From a checkpoint of a small transformer trained on Wikipedia.
Size: 9 layers, 1 head of 64, MLP 256 tanh GELU, 2.51M parameters.
Each number is 128 + 32 x the weight over its row's rms, rounded and kept within 0 to 255. Layers, rows and columns count from 0. Numbers have three digits each. The size before them is the row's rms in percent of the matrix's.

# layer 3 attention query, 64x64, rms 0.186, rows 0-63, columns 32-63
092:131118149142103140180158123092096183105158178120131142158127115199164077097105198139129105099169
143:122126124131098070139084088119105151148074173160165094119071098118147175124086162062093177057148
091:159146131165140112145127107191113131162104101045098114108116182140200156160092129144151095146170
102:160148112146143122118111154066072132099140188173147146101089086095105125139091140091116143106146
082:161108175105194148102126128110155169076119103107094134157163175100111111111198095153132108166153
086:153105144086119106134085157142135128092122114093176101042111064118107106164115101132081084143161
085:118142098135094125135168136106080154170133107131119107089131137127173121184105106140156157181108
093:142150077143103072119156145182107090149151139090144129137104084110172135170146161139094181118095
096:089142132116108142140135155170173099159081127114153142164120121125142183170157157117129139097106
097:134176125112095116096159087105072181130124143173132119090083158079187090113131106130114178148119
113:154163142078073069176069115080086169124151183128150133088123102066134076080106161118105127136127
109:151124094123129168118144115128160110148177187090089146098135175220112113115114137120161141109147
112:162112130085089108117063105111111151092108115118137097108106118078115047078107104162073112087122
097:112099089140143220124142123150152094118162136073114170148170147087098092129162100159155090140167
082:194104130108149136101167166146148102128086098116155091048110147170192147137117066157161139151147
083:099150167185189157093115164150088174096127126178136118145174119095110184164109102110176126115102
084:136125090130130135106103106072154146141152143133100140123152155176012183191068101124130130100112
107:135140079168078135115153097159063156125140166131124143115074084114171110094084145085114158125147
092:194134068169101080134106134159121150171119174089107089150141161198153168124100184075092179143124
122:142106119170171209145088130198101080169150098116138127177147121124139162103153103130138062169201
166:148107136147096069134103112125121159156102164160149094141097159128144162106088153077103223118098
092:105119067141138211119144119095135122171171160135169166201121144140127192128149103156146088147108
091:083133173102096082139117148150157119118166171097155140105172142128098065124126137158099138132143
088:151111133135131165101111134155187123106139106073110145082191135131075115121132121113111086149203
115:112124137114126083123086137070122144152106166198117116132099113109104113110164126084113210145111
066:134126152148127076110093054149118148127178158199114161177086097108116119153105129111106146131133
071:140160103112157155181141116129089123118149091110142133122149096076162097154113113183126066134162
087:103115156134077097143167113074080117149135169172158119155054078132149131107124161157123128127105
112:151136132197176162137129178206117108167109138130094125146147173141147193163120137121142170129131
115:132107129153196222119135162150131120129109078116135145107174143153133133127166071151181095174183
084:123129124152186210129113148119144148097142127139139152115138128179107129197152114105130102099176
122:137080181115141138118074146143146091152045147132093146098182172107080197146144114121151121135115
091:132137142160197137086119143198078127147186081172108068132071128150117131169145078114154138137117
094:098176082127106070104108169113134118088141171113154129136121109098099075201058114156119129051136
112:108075167160179215120135132131155144136154099153124155089197182158126094128158107136195128153144
080:130128120076125117192085147109079097119127176165169118164076117077117086065151139179125121101133
100:160083187148177146127117166168153089145118109129070101124193133126112156130155075101180133185141
110:145130121110132181131164121135133130131128050090083114102164166158135112076157101210140092140144
136:187157105147125131169097120136135129146106130132127077139109130151155214141135116095129139124155
093:103135122114094116084153100102108132112189170170081147138098105114074080136113155095104168140093
106:130110187149181183117083142160163131096112142148094171113207148109090078143140082130157128156172
091:158120112136135107102147124134097106165110159141123135147089052129163179164135171113154138135129
077:124185135132120092171121077176122166095110153146097146175132146049152105102130125127088139116198
100:161133081127154175135102129120091154128097089153153114130124136105143160093133105159139080163112
107:157122151153149190101113199143122108112128109104070108090154152138135103158165061155162116160164
093:160148111180143129137101107140094115181177206141081188125163173110101179164129156089174191139129
090:140125141151152137161110113189119110163076189164101131156175163097141149149117131117189149066150
079:123133107108120169131105141140128129071127071050111139107124106114132075143171144143119080125126
089:143128131182155174119152116098087098122171124101094152082112134184113106203147142123093132139222
101:135101133145164186097151163121180133106167113103087160126128136157120097149159109141145123161143
095:117126178125176173145144130114097161085164105174137153157150099146125093109207161154149142151142
115:151128138161095079137074088127115135168102137170127103142106117128110157086110154067106185127119
097:190149165157139148150110108113129138101125140159091156156086133133107160122150166091103102169149
090:083073122132150135189126103195121120173135122099191164167173135113141106133103116150094127106156
095:119134098141108176151120127179137094122175159056110174192108103120121129141157165182144052136126
094:158130079184120164156109075163078082161174183131144183142113110127093183135117174130163117123133
114:149108117119083062104094100098077112156070176135102099099107112070117161148100148079131154096061
103:102107179137160134136117124183137115169116116184111126106109168110105115081124090113144150134132
099:067065163174191173058143169153116104149121150116116179155149127095076101128137095120153135159119
092:120154114139093075141120140163126083082110131100131127124109087094153176185132195155165132090079
086:132111098091057181124123105143151091149097177137126091109088146129111118044084115099105127137128
087:089147103103122112159100140083105124071173138072156098159108117112124057076141118115200078134083
125:160129203185158113109093118150131139101135107166074084125149157086089157157109076095181145171127
092:130118139126101084118141091106115111082165141078081123093095074091090105127121149110081071159108
# layer 3 attention key, 64x64, rms 0.173, rows 0-63, columns 32-63
092:131117130101175115135147150164106078153136121127197094188140212125152117140132122195123122122122
136:169168121107121154146113130177093177113118181136209162151167092054190100117153168152127116157136
086:145121117137088111148131149086117086167159153175171125105134123092187097068153159141117181087104
104:147132081125090146110167111173164146155048075110218132140143124160207157133124116117140135141144
076:046124116151110140110137119061161064113162090144135177141077115199119156145077096130119148107148
089:103142101164124151076177087196173151133165166145114135173072112141175050143168168165175129128167
101:174138120119129108145200177137144140152140164114142097152131191169157164072124174112132159124092
102:182132137144143191141143129118108211075136127117125127067122153148129112134126135100153098144129
089:176140106164142130090105134161100167134133060152097077098173114104157054121171111153155116142081
096:115119115095106117196186168168091143097192158072134119134110148166183203111117179113131140149088
120:116109125073113126150196131190085158086115159085163135164114132138155133165144133146110111154119
101:109154132099141160175155156138085122173047076181141141114101148106139146076135084129127117179129
093:085112095081131147121195114149149075153111184154155184166118131133134143146155128089155121156146
094:090121135152134143115117059124154135165110103115066191127119164145117159131106109115140089091141
086:066116107163155148126123177094150078166189108151136137183142141142132088111133121075127152131126
092:205122104159116112089126091090149102146130083096112073090177083153147180111132193112143116139136
094:091136153140135124077121138067138114118097088137126168111104122081093113101123111094173146113139
101:157138109090094126143173148157132159176179109076190115142203182126179081133116170175130115086088
093:125126150117133111149088116084134123101117118145141115067123113044096138127090138142143122117085
114:122131151123081072160084096073179137165107167130073189112173175084145123122078122161143137082139
149:143154124117118103167152185133095157112140170154204154118118119078121127118127186131137121165133
089:138142149108121090062103168139173129117110066130086114104160164125092143096134074095126156113057
125:124113136097171166149162120164056168089140154103090165160073142186131151123150107151122093177136
112:085112171158156144163113097096174118180155133138078163141136137117126155165134135172175128077144
109:115162075112080071142077115193132156086144111112194134152095083090113154146163149116076099148124
070:136155068128104145106172128060098158133137136107158131120081147144147095105092161142122173142115
080:111102132188079120133136122143116152104128159062078130183118183129151156150077114137134095114102
081:137171101111115120105127138159104180089196131086154073094104159169101074189164128105167098164126
111:155127143152136100116069124105131130168112071196177121074202112076139140085140159097126184123106
100:116080120159108103114102092092194069210120129163067117133161125122104162106090123108122160057129
085:114103122153130120149121083160126133107087121083108160176130149077165121101048122151107107107173
115:120163131132163097143033139138118099134121089166155118146139076095140113107144136119135150133159
097:143147119160107143117137129051175127096177093152144163086201136122136119115129135112163158102155
081:160121088143152189107142068166134166119096093076144145099104114120202178134175138120109096151154
124:115134141110128080152121103067127070177135163166126150122116130080127171060124135095105126096191
083:076095108113125116080114126168101133082131072146153138135161109107135117172123065145148077130130
107:118142095157109070100080135042183109157173120183136114141114092122087102137170174115098186116103
109:089104133133146119144099177088143047146130108160090087117129137125068171153134079086140150072138
123:162121130166086097140107149133137142124077145130156165129155167042129111120124204137129159123083
099:154129092082139181131156107154140113121120081113128103081094084164120144137131115135137090141088
112:104104129151152133157116096105119097188110124168122144162154099123140177095152161108116133128108
078:170151175159135146130116116133174151141130107172145072099218141132136096158145127141181098137089
090:134145106105105150168135146125098133173120177130209151134114106141201150104145208178103146121094
100:101138140153097095153107158126175108111107132081116136155202161120114156123024124097113156087117
106:085088099134140112107102078129179072155108095144120136179173162163107177111122121085105156067076
088:159164080106081122108110120089117172154088064131203182108105096112164128085107138122119160159120
089:179152092140070090129063079128111120177106136153178097170135113058153130095144190154092089156096
069:149103135164160170141198133152189099162106110181095105125183108142157122162121084184159124081146
089:096142074104146143155102134124125151145101088159162148128053123103220145091099072145151171081109
096:107124114180127131131128100127199095169138072133121109114125174121117151128078127120112146075177
100:102164104109102086121154169120116121098181090141134122171125127156136077126121071191121053139122
101:169151141107073093132117113139145159162090128179168149131188091113068139148176163135147146151083
107:098117154121106094141148138091104138159049093179153099075150103152160109128128134147188193109109
086:138107132154146139097099115114111109163173191168073140130104142064139086097113136141174065093167
088:127157141126184143114148113132111164131091083120079135092181190178145063127132106155154131128113
086:174158121118117117075149135076133220159105080173158148084154109114146058135140119147170202147120
102:196175110092077095131114090135129158076104134102201120132106098110125105105130156084097115187136
108:126156088134085107146080133099101104163146124151154102097156097131114105087150176094131125110168
093:166127118136123098157096073137176108171179087123099148131176161189105160111120147107110103123150
104:206150148163172165098177104122124207079133137120145164095142111154151071167166133156097156183182
100:133129131108182110169122139199087123156085114127118158145192150101127133143162163102129147155125
093:126139086128108113118201144131133138082158145077130199166122134157160118198118105177075127130185
145:141155115148062055151120123022147111148156142133160164120121104125124126084144232129092167114114
085:119171114126144159128156104122138169075187166064126149127056117199152097214138156153140148121160
# layer 3 attention value, 64x64, rms 0.294, rows 0-63, columns 32-63
113:085180095104090100113154183135153104117099152126148051087112114105079159133127150161120108125118
098:164201103109114102155118127088102130128102136144091134157098132184174169150159122174148136104135
076:144149124184130142108138125068175183169128105117140143147091123092118173169095144151103110147065
102:171168177118092111161125163099176133104125093129134137170079120160130173176140115145124113103145
111:114112151197116116139100149121135134131101125053142115152109176086130112127114135102111081091104
097:136108121093146102179125128049177094111123137115107162128093140056144126150168084160136135142077
099:176095107112112141136132092127089135119112142163090064129162110087108188181109116097159098134200
105:080150137125155140082132114158086074136154142163120141105166111100110195141131153131158124169166
114:147105136205171148149123161129126163126094150193137132125118090117125167136010169091087078083178
086:115167079127108120163103080153147162146164163193106166163158134162123154094125104138159106093176
104:164155075172132143185123052114120166147143137126113073111105150140171169149160107158098089102203
112:157093194136102166114119127108120129141191141162116158078154143117063123142048129138155156148115
102:132100159187122122140159153124109159181136121130098111172176149033086163149113136083116101143140
072:107064126148149077114164169093129145090113138109167093109165072112094162111103112140084174142125
090:055132148084113152129087176107134072105100106111122185107141149133114099202101108118126124104110
073:175042128122158149183131107116139106118147163141131147091152169066134126132108111137166069135065
098:199063090142101125085121157118101145127160075155070139131127183073172156132113154130117125149086
067:173136074126065134147106126128100112134146102147146093129165116102165119109089110132118139168156
072:187111144081137114094138152109125204167147133134106140169124143137146111149107154131108145106141
112:140150194151157187140085067134127115122157127135152112146161064174103196113091108144128141147117
096:084157113040118083073194104066136113113086106143120147123143091149119142170223141153132151129137
089:153132150170126160180102086157143144129157205114179083094102148098091174156118115134188133147170
076:104126124123129124127148130126141162090073083113097111183103123113121130120144163068034097092168
112:070145192178125087099109181168095116103114121131136125123166097152071109125067139104091180145196
119:127099108123092112062136095115117120095165144096118093142170150043133153127151120118123193168106
085:123155121045131146122113124154140081103097120136124154174107090137165104106153132093156130132114
099:116186108204095138105125163128169159139134147180132172124174085216133145088103120142103118108107
093:132112137151107150113153132125175111173136192099171097122152118125126167152197119119158096115084
120:154117170118165160121125151179165100181172137127161136187171110123124147050141110146185145165070
086:141118152090154138158117089073099154149113076084129147127082127152108152165097183117165060132157
110:155091181133157137195132151114129088093106104130097125144124091071106146109069130071191081154121
114:068115040062108110065141154111136132136117127087132134124188138106130109146178114170175154162069
121:164110192152114082182132158137107080118097094093155125140146097164094151087133145102180070153134
094:161118151112102132165144090085100124093113128158120092114131176084101129175143119184173107116155
073:118188102146152107094117149153096111110088106135122149093182112168180091107050185098150105141136
098:089123158080113051142132134110153110140121096086110190180125137129106107106207123113113134150093
118:118118123071124195022097131147153136170171143149121145149115135097130119134065175163116144120086
119:147114143135121117149144125103128206191147108120108149152145108187113119115141161141130073124130
108:160144133146127087153120176153097125079112165159122164139142147133134134089104162140131110136065
094:164079066161166130161152131105160194127132087103143084162083160092146155098183102130094156145125
113:085105101106151069153135133133134152144125098108118145173152077120095152055166122101129123168159
081:102117123209140137141135133165160152118097156119169122183148117110087176092148140105062141140117
094:119110127140082107091175118089170174101136123134122122082149115135044137098158158158122138162095
066:155200054122108141083126085170075195154155190155148112125139135148134112106083167126160121099138
122:118103023118199156139100135160135187108117121167155150135174146098192098123081094137080129107074
101:179124126110128122126142157137096101113105172195096111098093114117125135147073146094224109097157
109:164110116180157138110170145145202135101092148154153142170084098110163111050133137106110143125088
096:067172179157110130110079135158121125157122187094135111120175060177048165136076135096172091121141
102:142246119214120121137116167107107188174135166143143152122098183177175087151121143153106113074154
106:175141144191098119138118138139177116092092071108134132116093139150126140083113180137126112171064
111:154138126172180088174111121088062158149127142107114141130139171135185134179157118158086114129067
082:181078152132146159140167093092153142139140139149114156080100155110082149121143195185184078154113
091:163094206150120125195124110099183148121138075093182140231105108129098147090138095147099173142116
116:134149152072127079123157142110111103103129130164104122141192122088113122095118134152145166166143
100:146050150091177160122128144115158117136129077105130159123116124117099132109125182173124112188075
095:109158064164120098165137118128081134132088152149134088109140116087143136139082134091091083111191
094:142070115129180099099120127088105138127140161104139134088118160112187117141123117175100182119073
111:088074115077157163082107105135121108161109100065112104171140097114168123162093133098144099101146
134:146156157095113176130162051120163129102088101152135143139071113130135086183097118080120158094108
091:151145202133141165147135077153158100149167133148126141148101112138087139051167147113111118154096
101:120121110128184124115104131106118119049090148107177137086142116119154138159087115130105182135057
083:136160079094106157110137099137124146108097088137096083129145056213176124144108123098092110100189
105:145113116102107105123099129180146111114172103153137170113159144168146135069161139127116155171112
099:130119080109092137139124130149122186143176143141148132121150171169096117095195118149128103098163
# layer 3 attention output (transposed), 64x64, rms 0.239, rows 0-63, columns 32-63
123:134057145100136182169142093156121109163108116137148166150122148085179125058096149120121092102152
096:120101143138120197119091108116117155124079068091118077091145105048147129114129112087139132155093
079:047106118051138086178146127163101092159132137110114067127130088156140154115147113106115120118124
101:088145039127145142122104153180116130170082096128192125131169133091128108154135093132152105067113
112:096118158075125119106123081137165089129154156161127146149135081156088100045152131172127153145122
094:103116057156120188112132143106068101146133143160210139136141083146091147143091106129139055130164
104:090143129127091099141099184128133119139116106084148133162134140121137123118118141120099180149019
102:138146078137117113159157132074136165123135098107107122079095132149169186125123147095127152118083
114:121117095055087089137152085141110084167102104060092131156139163136148156120178158156126165154049
082:182123175108125118097122149096144133089127071126112108082098120064134102144094091153145120140132
098:128168115060121146128126180087157136097137073119147175135140118102124063073108087176146132143098
105:082141089145129133113156157157134131090157113097130102138066106183163127133131099088098120114120
102:100122130065124124125161165116179046143125133120178112105091149231147152106124150189135169135122
070:110117103112103174120148064135171121181121157092093194145111151131114165172127156054146136092114
092:165108101218144179145115131181113099134130158128127088109157112159143167060111115121138129171180
072:075115141145102129077124149090132133115181121153140119134099050170079098105142116098070116161129
102:079163112134124118102108164140113091101093076111155090165122117215082198179130131135145113139085
065:090071212136192186146119160092117148122133169146113117145127160122097128162095141120107104108081
074:109155139111139131150105133179164131121116162114170082153142086152130174165200116090129120128066
113:077155078121087096157136167099121184114118101108135147111077187113164124148125134126119168096127
115:205124094198154172156129146171101115184107108146175150120158143108168195196111135116118137135130
096:096180138116097085149159167138148168149159162143158203208148163106153091131128129095145187154117
084:157135105086104107131060089152139068166092147094160118112148126123148170108132149174148139104105
102:164115119123125123130170075201180154148153171102076153119101200119174156115154166130147190084069
119:135165116150098142132138117114167125134153159145159164164079128201096167145087165104145118083138
091:175148107188133153153096099095110165150082139141194130141176163090126154180136150136133105127181
098:124110169129139109144166134153076119117096095097065135110139207083166114164122115138126142166123
096:056091135127122114121163158095076084110089126176175158149121153118132086105096088121061132138148
118:072130157115146132148156149049121144084115119182166159103076141126126101165135140168109113105184
081:109133114139147123173118130163131106143157104083160069124164067139135171142170103103096186124130
106:079118096131106149107148088088126112168145124095183167143153158166104139160138190190117128099131
110:105083216194172159170087132155132102105117159146118089118137081119095151112093097044095121141161
125:066102155158165182083141124137201189161149120150151159128145135103130120166195147115087209116098
101:101119098140111119087062199166128099145116068112181120150099093129126108086112126129101141127081
081:181089171163119139169181092137106135111174130110077113118129137158092132107157187157085148148102
098:177113101153155195069125098119184131143139151180179105077124090134123169157129097123130122124197
113:124159118118138095220103110151104117078096134137160092178098106138171180100156103118114087123136
123:097116169111167109124128151171146098096114115119159084108141155134141143184160071118092174134142
105:108120142121098149053101068123195185155090085115150119120105118111106154132166138061124143134137
087:063138138095104086153078176129100086157138193088094119135142103156100151160116164121208119106120
117:174142121123119124118125090070151096146123143099097163079140170110112151229086134114167156107140
084:115129152067099104142099093139148102177114176136106138104083128101182135094122143126156195122164
093:123126102143132138127130140200101071148119096111168156131091136132180134164087095086098155103186
068:166144223086151056168162124140148158106127086124103098120116115098120118159135117065124144119102
121:165123167084103057139094133117123122112107126132074122133132098149008136114107137128151077173125
096:111105154151131128132147123141086158148129121103129129165174144112156130169170181142129128146039
110:090128128090107101131101076086090116163105166110102128136129122095135104156170173145121097094132
098:110115150114110095177181108157136123104118131118140149105109195086187085078120089106087228133144
093:148086173068173114140170132160097119111108107119105063094156136119125106070161095131152116161092
111:086133114125094120127103101165097125151152121120102142167123113111135093127142157140105168133137
114:101107127091109149071148129126173165116123104155165090108115092174067166091150099089120136180120
085:079152091120127129126096125164098095133155080114171137147099041123183122140154089099075164136137
091:081143069098123116080091137147161109182118144138145142126093126121115119199131129136148147054136
107:183114096174108197132128145118157124157152128113189145120070144179145181153122206142123110097111
101:059129101134137151161094078177105109135142138138169130162106054121150195144158108085083145118153
085:163088153085118126121152131076156103169137123078070085097135141156109137096127168122122141140071
094:168175086150072158107152110097143135111143126131106155169105102205063129124141129094145121180150
109:126149149132134122179104097093165103084143144125124128166163096158093116075156136186092127144117
127:155120089114130088126109151146116138170138135130118055122144078126144081105147141170085074112163
087:079135084098110095112122143078102172121135138149182119094069136114210142161149139153109103083173
098:167149085161079147155151096150124166177127149129120163152122119164071162119118160063151141144171
080:131129153137130123166077142133111141096087098062098128132193169066119088119121126160102117126055
107:159151129187101097095100135101092163107151159153045140120123154124100142221101134095148137147105
105:163164188135179072118101175165127122114116110168130172124152132077126130189091068092169151147120
# layer 3 MLP up, 256x64, rms 0.291, rows 0-77, columns 32-63
080:110177122093095115126103122130113094149096126117137146155120156167094123167090121123185120136137
123:142120089110169114140178140087102167103103156168141200152153193161125103103101149134143155132071
091:145113112132139153146135145150106144104100124084130079097165149109150103143076141123113147144145
083:082109140104133133107138187042086156104105130172121126121114090156077129161106097100138115174129
116:137133132182142140110142033175094146132138100080079152121135134050160165153149094140165149165122
103:155162135138135111133128112113081113135088147135043076118088077097122150113130139152145067193096
099:133105139090123097106144113128099126163112145124071176141115144093139130117141172175158127161117
097:073132103150125121094104172156059146178129154157105136159121093135115140111149133192112107085192
092:129147054126133105133158129067123112150104130120164124123088115139159174175093086170144068064161
089:133142162127177124139105137060113165138135150117142124091111072080123149166088134114140135111147
096:037132097116134125128104169113108138141084111191189144150079128155130130186109129152113111079190
097:167132082107091148129107144176100132217127149093093107154169122103109122097067128173187078162121
106:139140117089129159124136106189149130161097103201144104163055117199133183129100146164137129151111
096:116098121116106128125145156116181208091122080111160133112146124056136102113121102098050176125101
106:062184129105159134085117142122183165094184115179124142143143134092078094163152118125159149112146
095:119153112091083125167194142156143146131126136183140107138110168159188154077167162131150168118083
109:180120188135133150141154142135122118107146119175108140095110078067159177130155113168109131149130
093:068140128147150184100177137117191164128121114147186114151109149154130149157183156133111098134104
101:114096110117139209128125120179151137112155080148129180150117102178122172135088128108145133128145
098:124167128105125139157152105127174131119157125181134174136112151172148091183195163126100196094189
093:119125150131150128133160132120146140104164107143124184170170109136172095167124118165152148122126
103:166141117098109169125179139117151118178127184147053109152115120184081133098145136127188107150108
099:184071151137158153128124098193131156188119118100117171144156205111153128112107085105132149100195
099:133141080176129079177134113136088153151169158089145156099188086148153132174153148148176144098113
094:155103107088124161173073091152135179124139124159124096132152079116100152094171053148113132145157
079:094094130167138135089165088109132164079140122124181169108086155144181154142099143093097140075142
103:101075106155163121157096149179115129195097126093124072139121104117131176128145125148137061158066
081:118143157109145190153171137112118163100138139120211123098130125125182120074128127189146129104171
094:166151131150133097177141138177139101141139157165117083119107156117060132193127157135123140099143
103:159126159162172105105206137144090147110153109158125122125147127120138194163146115116141138169101
113:124154158099076181183109057100106148146127094138144119200109099180095115151102151118146157089100
101:090180130102146126164173132092128144055139083168134171146062158130161130127171101123087147107132
099:151083159137143135079153126145171153164127132091149165133165136148098138145154091105123127085158
101:132137200086125155120096120078174159079131109123106140122097137089091132155118158130136109121144
110:122138114135119123126130165121172151102120136112110085113122104124151181140155140129115081133087
108:142157169067102145145160150169156129110141087134126122117196083181038147113180127191109193163158
106:128144141135138212095153126137153112152147124189130118074125104124138155153135153144185115125176
106:078181107131142147229136147199133113104121066172098145137148133127097149162141098159172145120157
094:141087156155157195161146177138106109112141120165130149128152159170101149129140189146124100119199
101:119167173124093121144143110067035193099095151194076085128120081165094141162150070095124107137103
158:112121172181194137177135174160108084121111196130116123140136117131135153157114143116176075137071
098:124094130149135217140054124168167153153130165135199138156126137144140201138135176155094139079102
105:155133102112172155133136079157137182201144106189180137169165138104149150131105127107085150092113
105:100108120149144127175189114147134124105099155142106123184073135151143131131114120145083193108166
087:082138112092136161166138128113139167167125066085114137128100138164126106130221137131122182147138
121:149122147153140133162133179099111143109149189150136110103196097113085126109161121173106143166153
094:119141142082175153164094104151090068126144171207099175175115141098099145173116162119137180120177
099:167158138078125154139110151135109124147120187139090104101156139184094138075118070101112075136134
093:114090134150186155069080114172090113130147150114141104148127103132154158127160113121118130167120
088:080109114075141107129112152127120109157039113059154135187112136084163131106155091115129098140156
095:089129097096141151142119158130127113089116128143162104122117045169087134074071120100163133095083
101:115179084127103101183129168108144116103079077087124093090112133217117158154184132163169132169093
092:138108121133112142191088064136137129110119153154118158184133137092153150144105139105055152064110
097:167093162134165137143125113173089108075123099137102145152135095072134152155133095132113156143073
101:084133116149134116168156121193118086161169131125191119126095165177153166130174156119087177168108
081:150057105135146150102143133125145176090102080114118137114098115198098132144150175107193104088119
093:115095084173084144102125054125106129138197164105104089138146152058128130142128131121140082148085
117:146093191149170160157072107149140197105165096074067156109136172079112097137129109125160174129123
084:157137118143152142104118107149167135128086164107145143105174130135089152153086079108126144071168
095:139111113136110133141091109141173221127092111091111085143183114110137181188164117095103102154110
093:121136122140091122074136109159143125153110170095112108172096119208113158116146097074151128177104
092:086146124107144173090119104162158171071100122151188089116139057140089130117101087124141092111137
104:126078143101205122124127164112181185156123112123137062139149115130076127101105134111155092153121
100:117100138185152108111074153092089144147083159090155091161099117081123192186134143141102082114130
104:103133119184162165114166107146047161150164169175123113204159100167122149148156111186167148095162
107:114106118065088135102138107165146172079126105144152108075086103137117161143168102132143183050096
091:154118164154111187069155099174159091105139123094100145064103134124124156133119142126136150120103
084:088110142129120163143093078148113084151116146167187142147112120165169173116160172176129103131075
101:071102125116104170134091138117153145153143103158153187148118142080110109126169196167139103152169
104:122106115094113187111086127132149143170122139138146101085090147181137118127097116143137134135136
100:141069146129161160151092131123060100160136095097117089152111077131104107074138141134127108145101
096:141146089099158133135151121112158139165116124132160143174153064181118154096166085145175089109049
109:193088154138142120135141146163185119131071197143065132122167183130138188107108169121136139155126
102:080172072083040108135178103167060105166118123144091124121146104155105101161191150094197103124117
089:170155106122118165158182150084127131136083172173110183117146115120162107174115137133148164064162
102:193071154134132146163128097161119114153112174184100166137118186111122142142125099144153120079151
136:204101110181102201120156091101105145110148134119157135166127100147103167083090125142130088151098
090:094140121121114133130142198130184165152166098069090161136130153157142123128129165137188039128099
# layer 3 MLP down (transposed), 256x64, rms 0.269, rows 0-76, columns 32-63
092:132120131091111121121129159119098146158143156155135130133163122132150099173038121135103161105078
112:101194151105122214142119121115145141134116124097146108150144117093105214126126092116108157115192
093:195092163106140120119133124111083125168182099129141105098129177117197100147101148144175117173152
083:132193176165122085171134099167159069155126138116093156140175159104136093104108156149131109128144
124:107108149088147124153118113069147103128179167153085093197084141117128110116139146168125100150073
117:201085133105139115111120206150128154094158128131146174119074132158100188130152133107123177103082
095:116193042147165100128122114127159134146095125033162163081176161218134161125138144169120115134147
075:132119146136191142147189174134132175137090138121133127093124145113162169104171100079176180117102
087:112119215149145078166096113190140150101148120097068152123184157131109103109163147058094172225126
094:147195108145078147088096160050082062118134121138186127158074104149159097101135078116187138100127
105:209098152131117112108148128177162164136145184099082136113148152141103142050141132082157171139054
100:088150140132126109106182121174113117116082149131083150105066101127118198123118146114075200115176
103:103105109115104155130109109150111119171071195106128079155176107086096130122126113111133114096184
094:094145132109103101096111111159160131138079082091174129151124116112155078148184149124171140136125
088:112159168132116165171125128100051144166107150158133067146105094136167120108112093211169175156097
095:204088130154120113142149159127155150123111143073078185144146176147137091126095142120108123097137
097:124090159108109088119131153159146049082106105098100136106083122055147175101106106134184077135139
095:135072141173128112099096131078113178119113112205100098064107092178147147102161155138106152102128
106:113094157105091122121117144147158133167122133070133108136182119111122114152146140145169149120182
090:097120146134132100128080127157121131123087072095175141193135084057101127129131103082203066127068
091:114134132092148113165104151111121161125123137135152131086118211116126118086163134100108115134168
111:104101101102198127103158114173109141104106218126174163136175049084150135140124162107114144094134
110:183138116151157099225165131214151135122109107094150142123123105147128123129161159100132113113130
095:147102120092172190047147123105132166182150088116153110123131128096144148077046113182131116168094
094:118166101114168088209165137133089124147147147168105105093137142125143165143200093108107129192144
079:099124106145183085107096075222099106148112111074085139125170126132072149081148113180104117091084
107:160145163161109137160182131080111121109128147215133111071114118167111134152118116101177203105101
064:085096164121106140153100133142094075156171081090069148111143124096106134136170098130072121158182
103:130088093105146121083142076108107140079099102150110176113187130180143130089148124135128119107126
094:093159162090133148092124115166109115127113093097137118090142079135176102126092155169197131128152
107:152152097135160144146125134112197183135116135109104143169179129193135041118134107082173098126136
111:216104106159142144157103099168128152165144126140115114114133137134160060086110137114184132092159
104:171145088168093077118127085149159138118169128169106131137070178177115117103036139095158134162061
091:072126098108166131072128100101107116072123094163116108115125090160156180151155138134105128149120
117:046110202155167124176128155132132191132095149163118153165140150111161191142175165083162121123137
083:147104128097149130110207167091127121219145111110146134168164113133129173115153127136137064160120
090:110204140130114079083160137162099139152123162200145096175122116099121133137114112084157123192147
100:096115110106106141093184112083086099146144132083118120135135040172159107104174209121134120103113
093:099159147131166176127104110110166116094147090090170104106136116154092122151067073161120168110168
112:088076114131126136146092155151124158140118127128112110166173169074110059143072117130169112149103
111:183101138161149099147208117058123094081099115163137094130103109147184074149111154126139103145133
093:124181190159122083208124130161060139122108132135157138180206171089152128115144080138104141161131
109:155125116063197118147149105092117074121131169144121096139063099087115154095155121138123154107118
107:090146155122103104116125120107203136116074074082149145195151117121063153163121123110130128128132
079:166147141164153094085133177118141164052140144149108138120174150112141132103143099078052133122095
091:143167153119116139134146090153181119165095142157114145152113075144170057148101099097178122129136
085:116067140139128148128158148159200073188135113089157110133164180138142116145145124091096067125101
106:162079057159133109118082127118132161145163147197099078110036126126129091136165142108127171161153
077:134102104112090061080174108166132109107106088122108130118136156076096111103091123130147064124112
090:135122119058062126096056100127155165130169136087102138144127121071097111127105121067136135117112
086:144170165120102081136165090078104058117172075177175155127114125127132082180156122126142123144184
108:087141114118112177115149163123129163130101119139199135088128113154153070108127134154133160102071
101:149164081153119136177144196173111100163097126080099106153136112110131142107129116108097123130105
108:147064129147123155161147107197136163152133099118080114073137107110149140105094107142099120119073
098:169142118155153180079093116098092145099133075118061147120136111049136111109159149167137101185139
088:115116122183083104124117199164149081123180186073091148117137142110121138132148160107091107189170
082:113134158094147122112110073094124136122125130116118144102091136144140098133071114172139182134120
126:021176133079112141184165149137111188107139105118055147112127124101147137123149117149137172113106
082:150168111229173143102127166122166109185126152100081156082137146136105125128099086140140099177174
112:092059098142099128128123184103118115076135090126189161138124172133112107055132135133141097104136
095:107143108108073134168094089091127094104170165160067106128165097166099145145114131136152124119175
106:149163092100079143157128097155163095119133126132166090157086184109169154150119155173145120141126
124:114191137111099137160096125114068109106072172116169105144165099139163114118182099101167121123097
090:079125165117124110146173134106172126174150136097151123139144146117117101079100156120168163114092
097:147108101125130089079129130157192112108159128091120210144113141132135121125172194153146099168116
118:128116115114104112093157103149097139123168136116129118145074104099078150147120121165144182131150
078:118102134108173104178153088103101158140143194173134119159158176200173160142083169128150114139078
080:151123115129111128156094116184153094094133169127146113072174166120164081107089077102115149113174
098:085159110084053127139100123171149093110146120149106152173140178149084168141166093101116135192131
086:077141122094094174114116118158142111133113127132130149137106145147063169173145190122182094146139
099:150149074136097107138200154139136123108081145085155145114140119147103108126096112109141206061171
113:088099114101101101145125142155122148124194116120144058116160184115151071108178105134174091110137
109:131146189165156097125128099129072115146223091056154131141110154160084149178134139109119140136121
101:080173167134156139118125076112156132118081077135152104086134159120170080195142142133068088094108
081:120161133094130133160088081136192113158101097156125173146129193116094114098158118189082083173093
118:118154178130131172092093099113052117161151131063149126148119113053113072119097105141196161090123
156:107184141065118136104113059175124054161106096124144155183121103144115110111155136131173099132179